config.yaml
n_layer: 12
d_model: 64
n_head: 4
n_kv_head: 4
head_dim: 32
d_mlp: 256
vocab_size: 32768
activation: "squared_relu"
norm: "layernorm"
norm_place: "pre"
norm_eps: 1e-05
positions: "learned"
qk_norm: false
attn_scale: 0.177
bias: "none"
tie_embeddings: true
parallel_block: false
init: "trunc"
init_std_qkv: 0.0845
init_std_o: 0.105
init_std_up: 0.121
init_std_down: 0.121
optimizer: "muon_variant"
lr: 0.00316
beta1: 0.95
weight_decay: 0.0
lr_head: 0.00671
warmup_steps: 200
schedule: "wsd"
decay_fraction: 1.0
decay_shape: "linear"
final_lr_fraction: 0.0
batch_tokens: [8192, 16384, 32768]
seq_len: 1024
doc_mask: true
train_tokens: 147100000
steps: 8247
dataset: "wikipedia_en"
Each number is 128 + 24 x the weight over its row's rms, rounded and kept within 0 to 255. Layers, rows and columns count from 0. Numbers have three digits each. The size before them is the row's rms in percent of the matrix's.

# up: layer 4 MLP up, 256x64, rms 0.121, rows 172-255, columns 0-63
# down: layer 4 MLP down (transposed), 256x64, rms 0.12, rows 172-255, columns 0-63
up172 091:136132142108134142119122137094087101122142114055122121129113164122123086102121156147149176155135165141149113154104087140112180141134117124130173163120168143108141095123147109157146132132136139
down172 084:141174153143113132154106090143099118107120139153133160139126114140132126100122149115103131157130158134174135178145112134133113104103137140136092120118112055143146153150104088127157192130142123
up173 125:151170104137099127107151081108135108094155103096112104154127141184156168101120123164155154116118146129161118112126146144127143126093135136136125166133184122106147118124107129068133106116119124
down173 106:147130099119118101118145129180097103135138123117098157154127090118096102152130138135139157112154141085136134122103165123108145149166153108169178144145123075106091152162101141152129123161126123
up174 115:129118179132121111142166132148125108125125087094116130098140156096130137124163153119121173132164097149129111106142099135093073150115188137166153095144150128107108125108140114147117166128104109
down174 130:122108127140098117116103132155128164128125113129123151139102119164080127121097132108124162153137124169132136131103097184114097091102179115168120121165095120119134154134134107097089156123178126
up175 084:142150176125164137113146128134162146145125189120132161109077113130117107135099125126168119143158127144110150153157080124114112094134143146119110100102149078109125173118106134149162107116155123
down175 090:120156173083134134165123136104127159089138160136119152134121142145148096095142090111131132106148108135109123127178112131147107084137165167115112150132135116112155121104121095148132089067106112
up176 107:122125117130163112092143138108098128111122112133103114119149122120154114121136072141159160127129089146158087135174150132120099118141167139146120137165145117118097140178131172101151135079080121
down176 105:128133097116113118114091142160132154138100148141127131117129113123107134068128092141168169155135117084118127118129095128118088091152113137140155141093134087166156166109130158133171115089099127
up177 088:118129124133139116098155115081140098118138129143145126142157119124123139155107143105115098106118148116142107116133155133124166146095174095063118103170098206143122095146132146149111140157134139
down177 094:133141116081086174107175167097134147112120097128100142134142130157137160096119159156084104142134126153137141114091119145108135166125114128105121135091162127132137077149125097139130132178134118
up178 105:123098127114127097086109137121160123153170118163102137147170116181147129133137123119103146102177099149152145131093125129109139137119152162146087123188151143087123095117130124094112132145120107
down178 097:168120127129072148122140113137142149132142132166066132098108141159086131165150118106136164085148103116139121120108124087114099138154111088143143141117115166154155139129140101154142128086104136
up179 094:096167126095149100147108154124115104142118131098140144140152148108066136138089141121122129091120084117143098137154144133131098187115131132123104126143081171104170136141105113134130174131133113
down179 106:143142165106170155133150106083106151149101102119117143090151134150115128151101132113157112104143078142113125145111122148134087130097163130124093120142118163105139163107118138107141180082152104
up180 122:156137135137160118142088074177102124122131149106099153124066144089164135127104100130131139146133149161172127120132126096131105151122140159165140130103131107094097137110096142114161128133138093
down180 130:110139151126126138051174131148114134123111103155136138124108117113134115107085175140104139196169122154113128130097142109165119148126082125134103125130135132132133071117142127127112142154100128
up181 077:095064097142146109136083109096107118120151158149090121126164100100159106096124130110126141168139107144134121153096128118124102173115167155176132163160123136130136166126132126128149133132105129
down181 085:125112156111149190105100104116152175106146127099115130124116119118118131067114136139108154158128109139156130120071130168102138185130149086135116153148101117118097147130127163119140135115151122
up182 096:174115125137142152136161140134141117159106122091164129071159132143131133103106141106143140150111135144113097155143179094073135160142139088151134134068113135138119118118118116159094150122107119
down182 076:136182137160092123120125121149145163140132132111145155155128129178119117140101145109108137119103088136066144137101114130159075154120138136113118072125116128106141128166139105144092165098142125
up183 088:131134111135080142173138109133157158165108114168111136110125106154164135066145099124129131123115114113158145106142129126141098080155117161134138107139130091121115116155113167114147091139117073
down183 098:129144107148075136144098117132141113158111120125112108128138109127130158093148130111129146110099158150153126169133145099150145106164123160185156133133094141100109099123108138133135137180067088
up184 092:129167133117116150169135133117127104132150175095161132106108151119120115137159161101107132121110090097116123120122178079091146099121104083160152164114077116134114128135111110156136112151127153
down184 086:106172093121114155125101121145130115134144084107139148126124114108165062149099115108162132156140184115137131128134118121120086161139126141128145128098106150189091100141097130111130158135114138
up185 098:114132106106107134123125141108148162153150123141160129177114159078095159150115147102096115164124113134129131118132123155091148106163109094123104117144134164059152103140136100100132127161163130
down185 108:143116089139132123119155117116109175125162130104158159107108144140080138138095145106143157166116134144134135131115078130150116086099079119115136107113101134163141166097124158111170165104138120
up186 107:121093154125125125088120076157144097088187116116125133124188120158125126101137062135162120141146111119139154124089123168102139143138133132129128160146152123127145133121148084154146140124139134
down186 102:116109183161102114101104091104159135109167110162169131124146136138127111133165108140134137118117131098152111120079132135105173111131099152144139108156134097087148087118118080109136102108133135
up187 075:091145089120140081140123103133128120145133102155106089124157120151078113153143137122139114158145175084121109170172117173155138162148124107169112147102127104151105131110113139109122155139142121
down187 077:106092128130128111139111104127159141155156134113099163130157110115093133108096161135123126151068120088115119196120130155166143099135144111111131089114105116112148129166142140120120123150155179
up188 103:093111135134121152106098139098102128132148105166124122134114154134152133155134172135127110116153127120134110115120127158123119142126158177129135129122145055074109080156075135145103175147124110
down188 102:134172120112116121109129114120100125168137151131138127152078132097107149184129130135135108163114103088110149126152127119135101150087113140150153197078153135128146116144140111151170118100114138
up189 081:118136132142144111110140114139119109154123139105119143135132096168093169199100130157167142065114148119140168089098132128118136163125116117120114079123146087105133156125101112123156141121128151
down189 085:096087124077101155128114135140099146140130153112144149139093124139099115150149179130146153071125097131119144116102155103102110170167111131133141168115145103079161109142130123136152154132145134
up190 130:111137111115134175149136155141098124114148102067122134117106131142099143149132114107107184123173093134168157107133149158123139099138129111132147172117110156122132161121111065125118137101111152
down190 119:138110098129116124150138135113142154107132145147130153084073131131116126122163139141152162131133142144131153122117147127155149111141189116192093146119133087174103122160128152109078104101127106
up191 102:131122089099122135116187117140091112094138112174145145142095118125157129132111087075131092124172142120113108101152123106128122148128131142127146141155129144172110126088121174094127127133154086
down191 110:120130082140122132159157141107145137087128127141120200103150136103130160139144124146138135109105124119112106073104140145124160119160135111135144154109154143091088088159143135141145088115153170
up192 126:158173120160106086131125130138148109108197187118152099128127130092115115119115150117066117118154112121130161156127128102147127152160115099135132124153125144101089132118086154121114139148138127
down192 110:131174129111115100132108157124111117151102142143138159093125129130098119120138143104083106123148119124153161129116170116153144112166097112195108143158124125113142085128115163122111133122057124
up193 081:095129152168131083151143114178150151148131152100092114143170115115091101136146112114131159125124106137134112165076147089125102133160119149100098124132165153092130144103123139115115126111123086
down193 088:086058124137146152109146139099164195153135157102092113126112117114103147133144095146151123167139081123119122142099109124163122108120151127138103137134116139128124141100129152084090111129138134
up194 120:142154128108117131121159174115118116146141158069124133121158161108161125133085103156132127118126125153097145113174157125099084173105123133105115185114144131141112143124086154111118114108141095
down194 121:152134084087109167153128133146143115100136124114103086139134108115120078110144122123156166082147118146167124116122130084120144106117133133121112147173120121139146095117173173137119173145095116
up195 087:139120139137130081142152126130103076129193128102109124101158146088108127111136112139126142150109141140112074194120119102124119144115114106112118126169127162114089153141139118127120185132124132
down195 086:134117146138150138156144173107134114142181095136130138153156120106092116140139105100077112127098093119133084165156121144126079124110119160113102125147109154140117177172154140101131155132120125
up196 071:096143159099136110139162137153114122150120130106126115141150104143090084119109159130083175126133143161124138099183124102109133132130117122121075102140133134129081138118151189156117112148097135
down196 078:088127146110114151156163158113107143160090134136083119151117093154090128102121134114104147097135141136143116106151092062103141120134128140136123096114123159177141158116143136132176113163111120
up197 098:143143126130127140107109156139163145152070158129140130144131167104113118149132155097090089108150134130152135141129115169126131151129136093119131124110199112066121131099124119158122074126127107
down197 103:104120128112153171118107127182142128119115156143124121089091134132147147123129126121181092107139144104144122144133105157096164134117150127171063123094158120143149167142145124099102125091147117
up198 123:107143115174133127084165125129110136132067154149097095105106155149144133131160115112133119096171108148138138087161141118127162117132140164118103172120095155157142125111157148152129163126108114
down198 116:159148177137077113136119147098159146134132111100126109084123140149116135149137145166113082112112146130131101166111156144139122147146102128125147104126119159121112176134107087176104114154126082
up199 079:153135155172130134128121128114121109155145138089083102129093134153140134146117142137144130100110172134091126154086095153124148100099082153130078167132076129109140150133106086112130126120139104
down199 082:144085156085141191119128138128156119125144155108129153120127127116118146119128137117135156089136071139126125167104142140125114107112123131102108185165090142129156112097118182095113106128130152
up200 075:142166136116138115110154093102145148117103148096132113116091122138148132159135140101132156155117106130140126161150135113107163119149088067087123101093151100186112145163118152128135153161107120
down200 072:130095084114141155121124163104154158112135135096127158133108143154101135146131119147154112115095050141146157126113120123111117093109133111122122081141103143113125144126159148134079111101154180
up201 086:155114142108100159157136152187143122153128126137106147139085135141111155134069118120098131144133093111141156161117153110129106146119146118104140102173134155125120139081110133114193106145111147
down201 096:131133128093141109142095144125169085137121112143152134094151132146087159142122125127119085153190144137131134133156149140134130152151154114078129086110093136131131169100126100132107131175117171
up202 096:094109111127158132114122084106144131166140140120109109153074122133109125133087111132165110135146112096146128132159102096132117151136171137143155133107101126101125144064128116122182171151101135
down202 103:117149191148124141117153137151126145121164156126099127111154122102134141100086160134157149119138125087167112127166139169094135146079115102092133121113106104113074138161119144126135151141112147
up203 091:145113115141171140168102107124143109122146131125127175082113125118134094114163116151172159157096139135100151132109118085132123144119145128170168130099134108105109153070125130085159144142123113
down203 094:137145170156139127127104110132124181117114130138140144100094109092150092121147137126078152156111121141096122110076143138125122184154097119143158141129123130101112127137141138089151161089120079
up204 110:121111184151127133124144083098111123103127098141090135140113150152123138131142185116172128092167109125164123130115189103143137128127143144145145155143124101132090112103120161124161086120125104
down204 102:104155102108076158092093108111162114134135107136137112092106143097116129101157147174149131119135149154153134082143100129152131097114126178123145118108155145104114084125104157149102147119116162
up205 095:173151126152089142084132144147135130137125117123185120147133146134098108166136111113148073122144180102103106135106127103089135142109106127109146116122102100116106133148148127104097168101173115
down205 092:129134163082103134110092099105131114132124136133152118141139142182158130150132148106114107114120096143114128126114120118155153109130098176148118161115143126102122117183099166087124115131068084
up206 090:148111157118159069143096120151105133129115130110126141161139123123130154078177148123139184135138085124138188098141127156126101128129132148117114092145094087144129114133102120119103131101121161
down206 099:126102122155120146124126166122186139172138157115124176092101072146101092127118107100129178161122113124155158128109123126133090158119126108091140104124104116127111126111084141128118150106148140
up207 117:109165125129137141126145115136118092142108089133104117122172196108119156112152104117108097122135147135185135127132105134094145100093123118151161138140172108116148121073141130173156142137116143
down207 103:132114144151119125127123142097180101143150107204110165113115105105109131112146131140149153115116094132148081119091137152114107125113094133139155132149102094106163097146126120171123178129141126
up208 086:096127144124116180128108126156137146153121092132084114146106118159133106155093178164156167163180126123126136079112097120145125147143113129124160103113130128168132144104171115148120153128112142
down208 087:096161146086090127157121089142122134106082121134095118147114152122161129097111153124143152117174099116138160092120136161111121161152105089144124112145115092132113103128154095144132072124115113
up209 088:137119144090167153137137159142141108078151113113129129142159163135124142153149087147163092135119110172107146115166144094076120108127161102125140166105115146123137147116145112123157089085127141
down209 089:108114093120124152144144131107112122112132037099140167113128129143115095144142138122141094126154150151112140114098141129137136164123131153085101149171111141104125105124063122101124135118158149
up210 119:079099107138111153129129092124176159127120134133105175120093095148173128142142111086059133128153139125114171077126139141093142118133109142137140117136111159141094111128119118139128123134161111
down210 115:065142137134094122117125121114161102146150159097181075115104122132174119134159100139107107156117116111098158118127116112108151176121174133111151097136160127130130125172131152141113129136134120
up211 117:156137087128147104145150116122160139132136089136146123128131149158124133059140123123116127135139108072091135135110127178090077138132143167107120128108136164191156131120135104122155142134140136
down211 117:135115108124158151136133135130076134110132126094173086113104180124116149141128138144120136142134130107104130078121103185121135107126153085115118161098125101170151146117138133158173114130171148
up212 103:126127175152127164126115099118105158145128158103070141141142147119146160158116134110122149125153100160118182122115145142109109081151135082108125120170092110112095100149127133103114125159139154
down212 103:132075159139119147113139118117126185138140136126115176113173176121097068128119131148150151138159132124121126132133165161122068123122145127138170127148123132095132126135119150077110139106128117
up213 121:124152136140132127120167116112101101067151131141133088106150164130093138137184088124105123112162130112145149117103163120109155129107098127174146160146146129121084133097168119112143125130164116
down213 114:102126080147126147160114140142139150131091081121133165144126133123151088090126110155072135157131163174100148146138136137145115123172100130131125120096074136106114137157136149119107136151146160
up214 089:120111131102158159119111150099154150132157129140130116156158151146111154112118128137147161111119137152161113143175137154125136175110108158099114117124150120066149064134090133091134107116119090
down214 089:118102133154159133133102113136116135188133113141142095117121123108112132092145191107125131133098135107122132138092136122148133154092138133143081150136137144134107165146075122076126163137178101
up215 099:147153126130117143088132150124097101117104149125160103164110109121086172140086147086119144129126131087175135137167154113156109140177115139146119126129120158114090127114096128161106146148087122
down215 103:151112133170126162107147136119125140138133085083134166148143167162130159078099146099167116144154138122103120141108094139113173120124080124129099116140095128124136124120145081167147109106123114
up216 099:133130101128153119144144109109144146148128108193135144159154124150117158151137088132139145120092093125115125107110112106135094129163179156073139141110103130130126148148102163106148116063136125
down216 106:145137080160092118142132171085145083150149112140117127159149085142105113083142139140171134111139139174152100124109125129123114140146111142123120128150112101097085137115121189122112134105155126
up217 099:126142135117166119136176105087077129174103149131132176167097138124151135130133156114103130120175123118151114144143153125069128119074143138101118120125145111083131134089146131107147116128135127
down217 104:104127152087123115106159071109110102134115084169109145113142155172114118102160119094117117121158120089164113140141154125120148156121165141109141128118156122122134169092152137109162157092138124
up218 076:094140141134092132157156113135180157146113109144117128118140126128138136114133171163119107097119130143119134148079141121149133108121164119099147076080104181122096130119154103168086118123126102
down218 079:110156114122130133128120141100128131102117128123165113157086140097190153095123167110136142083166057143097137105082130126146105133150172139099129132136136112134111112101114127140142110112093122
up219 089:173103110081101106117119128112086121117097114135119121112149109129147168119135175167103131116144093112137145172132134094130131130152156100136140173144126129146115123065113135114182132109148106
down219 102:139072163135171147097129105119112111090129148102124100111130127090141145160145144138122060145146119117107137125104118156142171118129081111151163173117160108128123148110100127129152121139157112
up220 098:127129074120166115109138108106136098153129135129142095145141132135139125175096121128146129115101125091125191105156152126077139135117159121140079133088124161136151153135110084107172141126139142
down220 097:116097159099150150127132165112127122125102104106166115145098136114169096135095189149132162145091130139140126124098141134125146065119126104151106151127098100147119131154076122143122124125143171
up221 132:085134115103125089099134133133090086179157138133140176114114125081155118183145131119146133154160127116127129153142099129099103122125153135136127112132156145163157101094127128136136173158146097
down221 118:148136119112098082097103136152103112153190075129159102102122119075131100131107146112125116134147164128139104143109129169124153102124116117097122121131161133167135117153112151097148107165147147
up222 083:086134076126155173079120114106157152120149136116153130153104111136119138118125112154151095110123095115114135146138146066133128143119131100132179100115136137119149114117146098155159175128089151
down222 088:106158181100180124120141096137147114104130131136134098130107136133162136130114136149175125155141116106137137131149137144141175084080124130142096143136102126099131116116080144129113152092098184
up223 104:146137099095119122155146098092148112090142166163173168115123127133133194121147099105102131140135124102178153135105122178146119111127127115130105159134126139165134116094113154114108108130148096
down223 109:144179108119141129118132164133099140098155125133140145086131082133134093132135132136117112147131137171086152125140140114082117139151125144140127109064107141133129174135123125095142153081181108
up224 083:093174158100154129159174147135129071148169141141162112146150096152117146122120133087097143113139125118123143153103121104120105115108131099102100093128133169138126164079155131142132134147106117
down224 085:088157173100176166118116118096160130152165129140138111173123130116179145092145125109093136112132133081120134129111136102122143105126151136125114105119188133133110146149154116096128094115108109
up225 102:080108090114115140075181137144119119140179135120142125130135123108136091164148154134115136098173165127107123115130120125124077155121115135111137134095155126137128097162152171105143094132110100
down225 104:145130110129121125136164141114129163173160089117131114122086113111148133115121156105143147152126140101130107181124090168161085106156097160162133157096120104161115138108131120159126092095115104
up226 113:103115106130113150094124085105158146105120125154101138125122098089182122108142131079072161104133110114148125141119128136129119145183156119138121159121106119163158133172163155151107138126144115
down226 118:125074157131097118122110104161153153106152128114109114145141122138159140120148094096141125139141126159096136095127135107146127090140093139123161088146137187112114116163135083122183137128163138
up227 098:129124147127080090134118149140138146107149159097179151151148172094096116093138127143127099111123090087134122116105119168157085123154145096136125132169148111126103096138122160151103126157126109
down227 103:126120149096135143148070098167135137096136148112112113113149135170145124076101106157130147146149122114141183127145109154125105096175084117145097142162133132131095098140129152117133108152142148
up228 098:163096144146121141134140117114108119096128118135133142113140122149126115125173099133096076122133116107116158140147095139140073104115105150189131133119146097092130175132124100119161171134159083
down228 089:096136171169095098124116119111097120116181188150105152131142104075134167160108155123136159135105121129136113106114159122121155124111089131090154138127123154102123115150081123120107136126124126
up229 091:090122110174094076085061102145130085118101141162124166096132170125117120129124130135152123124164127112114138138150149127139093145141091168137141122142105135161096153149133134119120124143126147
down229 089:142137097152123081152111115108126105169132137164143175155127090099143182103141128133104116085153136101146099130133123177100103156170099139139137140098148118139120120137148112142094106140146104
up230 104:165127144109118141113121105130133161135118120106160109154100136157128129095133119130090122157094111100091141115126172125123067178147125101136161097150128171159176141143163144120109137101109110
down230 107:122101119143119108148177124134143123102143096141128103109135160139127141155153139130089118113203089137103129124115091177131157068108111127115095166145119136148127144107140143147125103150153154
up231 085:146132183172114104162080133130116154122129095133161161113101158113153095132148102145132152136116138129117127070152095104138131109129122172131118140151118154109121165125111168127113144089154095
down231 098:148090135130132134158086102104127132130151142103149114146085117131109125074128107145191142147150112115108124128152102150155125093127164120143110187140158111112137164100122160148093129120163139
up232 115:146141117133116119081118113112117130136143121133087113181142164140099120147142152136113126140112092099162119120100105176150126103090163082090131128151129135146092088166101120132133114179125111
down232 101:139128118125141172150110141096178123085158149143108165152098178113115062098153124122113122140136096116098116134082105165159127127142109138160116145122148111109158130139140114148115114115135165
up233 083:107131186121150091129109111132160115129117133089152121145122161152095135118132155137170152157123151154126129130086145120075097125124151130153114123165082120099159179123126108121110167140156126
down233 084:112110151079138139159134138121092156090143134088128120133114168104137128147125163150172118117111133158109103126095120109098161137119147121138143189114148148108148094139113148090151101147176152
up234 080:119118089166141096132147176144115108153109121139121121129130124093131136108130141166160130144118077101085102128152144141142110159126117129153085144097149137163136158166133065144145117084114117
down234 081:137109107161117173106162190172139137154119088106122118152137092096129127122130134129092146161125072107098135113121164112119121136129090142135130156130129127146105110075132150149137119082122130
up235 142:108123115125160120117136144130135139099128093120136124120131129179178140101169125135139147115143121100089114134155138140089083154145109114114126095084145142099127112145152066165187156130140124
down235 134:135138146093138126127143133134183093079108086134171125117125203106114080131141143135111077125130162099161125149156122115123152141108124128126119150124125105091149115089146155136115128139124141
up236 098:110164123162150128137140092120094134161127132088069147126173105152175144131115109153151132103147091100114060124104129124143119158136126096094112132121155155102149128145144117144153125123136107
down236 099:137091113114131161131138119067130103122109074110098122144157103130157129149144119141124088125112157092185090160112167109156126129170128128135108172139102125141110132117091139131141147133157124
up237 089:109144125166097149089139128162100129097128095138166116100188124156137133118177121124109117173141134155143135070115163163103147091124137076119142128110142130129109144136141137153105126112120113
down237 092:106121103140131127109120187118137123163140133136120162184112099159139130133156134165118152097158085132115134148097131135132070139158098175140126109148123094170140140116122103108111115118086119
up238 115:127152109163089164109125188158118163149131123116150142152103127165087126091158109143115141122134098121128133118115139113118136099096149116147143159156085075147167126102106130095105130121144100
down238 110:132129106109089076150104158147156146128111105126124143135184099109118146144122098097089161080089110122181138133144113121126077144156103150131147100132112167143144127129093126117133113133130144
up239 114:149146114092160142152107106165142180127106132072145132104141176090087128139150103139080140117129129110133103120118127154109116120162142101141146146137126092112135126131126152131184085101128148
down239 112:114078117112123142148146111112134120129117135154142114101072169087106113095150146174146155150133138140117106112087111173137150144127152139143148165096144125156129081094135116169099123153137120
up240 072:108090114137131129137107106128126113120125170146122125078127138128142127121105126124157150168113113126110191155150104107171117113141056154166142145133149139104116173134118135109161169136097120
down240 093:140114143164140117119102089075141153101122201146135120108130133139107133131135098153114128127099096097102165152108153129161116124137086138113163120122112154136115162159113137153156111126093084
up241 101:103097132147131126103102134134134167136101175149127097147096142125139135109123131129112191176144097139092087142143116139143139125136157117110111122190130152107157087139147130087114102105148105
down241 095:162076115108132126139144153099146172124128138102128148145114170161141123080149126137140128141161112122172169134121105175107134073120118134137122135162108112124138136140091136069126126096116150
up242 085:138143169117117124139119098167151106049177103126161140120110135146090111133132083115113141117140154120166138144111100142136110121140120139138130182144130131120104087115118131104123091115128176
down242 097:133115159104138158157142171136120155164125105143068118101105099118109083127145145123097167143135150083125119144119128150125119133150142149132116144128113110213100163104142160136134129118132125
up243 096:085128088109143150109098124121108138143143090138128182160093120158144139102172139123099105099149147125151156079095133153139122147119142105143137116168104132131112112133096128095111165148161096
down243 099:095174116179130119115166099177141139133126101079139150159124149142115121129170100115114132115092131147116141108111136132111148140110096138136096159120073123134121154104096145147160082129147143
up244 082:146144087128129117142127121084113122158124147141138128174128112117105110117157155131087131170123078151114103131103132121165129148154164077067136127150086176110131103127136131130152135140151110
down244 084:180145139079194142126146125139164115114146130140144154117128114120153102135165118126129148150126066132169104142126087133141107098141134128124117075101158138116132118098123102092143137103105140
up245 099:160167177142148113101128070141135163080134127114103139145097161085114112184133146120138140114135147131139131111142143100094132102120144119132135119094114105127116121084115145154095135128180143
down245 091:154113193099101120155133139132134123120135141132149115140087090134150052133099155137109121157120153146115183115093161123137115119131113098128102128116099106102105145170149127125140144164116127
up246 089:142112091116121152136141118093125094132089119151116159140141121153104134141101183111143158148152111106120143128119149094090184099150132112100110127108101177170147128122142119189112143133131137
down246 073:097152130099114110143162092142116126135114139148135134163157136125136114142143134071153140115182083115086151095115155133142131103154085117093147105119121106139148096148132125174136126140072126
up247 091:116101086102141143164142128100092129138148136122142113121112153107091122169102123117104167107135136103147152103126170142130073139100140140131142116129147172099102150126131144140142205155107128
down247 104:118120135128109152142104112146126097124126087136093130148175145166103119137130141080113123112112138120131174085144114150151103117108138112153092146163072127087137107166131137142142192110126125
up248 137:137115138131160124113149076106139181139107115097123172137126158125179112133134124094121116131169111100169114087149155148107125138130144135125124120117130120094071087150104138123128139170159103
down248 131:101123082127122133169133126126080156178164120135155095133152090130101121120102123136092112171114127086141152142144130115150094152124132122152086122100111101159131155136082134117146115117171123
up249 100:141117166090128141117108156113147101165124153065123159123141141143141169108161140108067112152131126101148124078131114157135065135119129141151118133139120129120179105128124114149122104139136147
down249 108:161130127076132172143125137154136156123124119102137074089085095106158104160145149145161112156111145097097160131124136119104126120162132178168131144109141130155137116136099131104105134101106143
up250 095:128111104109116090134107124181126125161114104070120153129093107153110143115139135123143142125127152119117110109122133131112112103064145095122123107111120147138172129132133104115135176129207147
down250 080:115154130102118111096121128158102120153123157122121130130134122106129121152114134107128065080099134145094140113151143138131108134117134102111162152140118107113124030141152135150173115097128157
up251 098:131157106151144100111177159106121123127134176126143116106147127081123142120140104119101085154134173145108132131103154138153137151078147135088138136144108119138113137128112186096132093090152107
down251 096:121137137107158115116100132083112104112103095121140158200141141111158114122144111118140162100096163149137111128133133144158111143128091111149122188129121163131112163192122099119129140119122134
up252 077:125090198137149163117157146147183144143120143105126114123138121144125104115116134148122129149128151153108114108101107084088162131107081138101144148127091141160139131129163145112084110106158125
down252 092:124119177129090131107192120110165106112112139149146094131157152129172137144151127113141131146163172144119097131096107082109124130115086141124148122148129110139184119132114137134161090110141115
up253 097:113104133133102139145121133116065141135099178171111081143083176113137134140139135171146137091114109121159137102154120132095103131119137151149115119148146125116120115117132156099170117137157081
down253 105:097102127125109170158088130107130141143093155125127147131099140111114125095171137157136086126128130137115131083175096133141118139132121135162091112074154083116149106151127173146140119165142127
up254 118:153144123133144162119137101110138108152140106123107121160202162099094126123120101106149087115108097137139142106130123142120076142123175128096113168110161144122094157152112142149127151108104103
down254 116:104116132100147164161120169120123154111090128105121122143089138142117149114135138153172153134048149137117113132118123181158111124136170125145144163100111139131122097155122131110106136169098130
up255 080:092151142140139126097111155116173186129138127076105124097125145131122142146116131126101152069121144092101156143146098120086137132152125151115122136087097156098128121147141159104124147140126173
down255 099:179119119102145121134156160112124135135129126138130131169086114113151190141151144112132112131123085127095107090114158101141122132171125131152160139138171138145135084090099129120146099122114078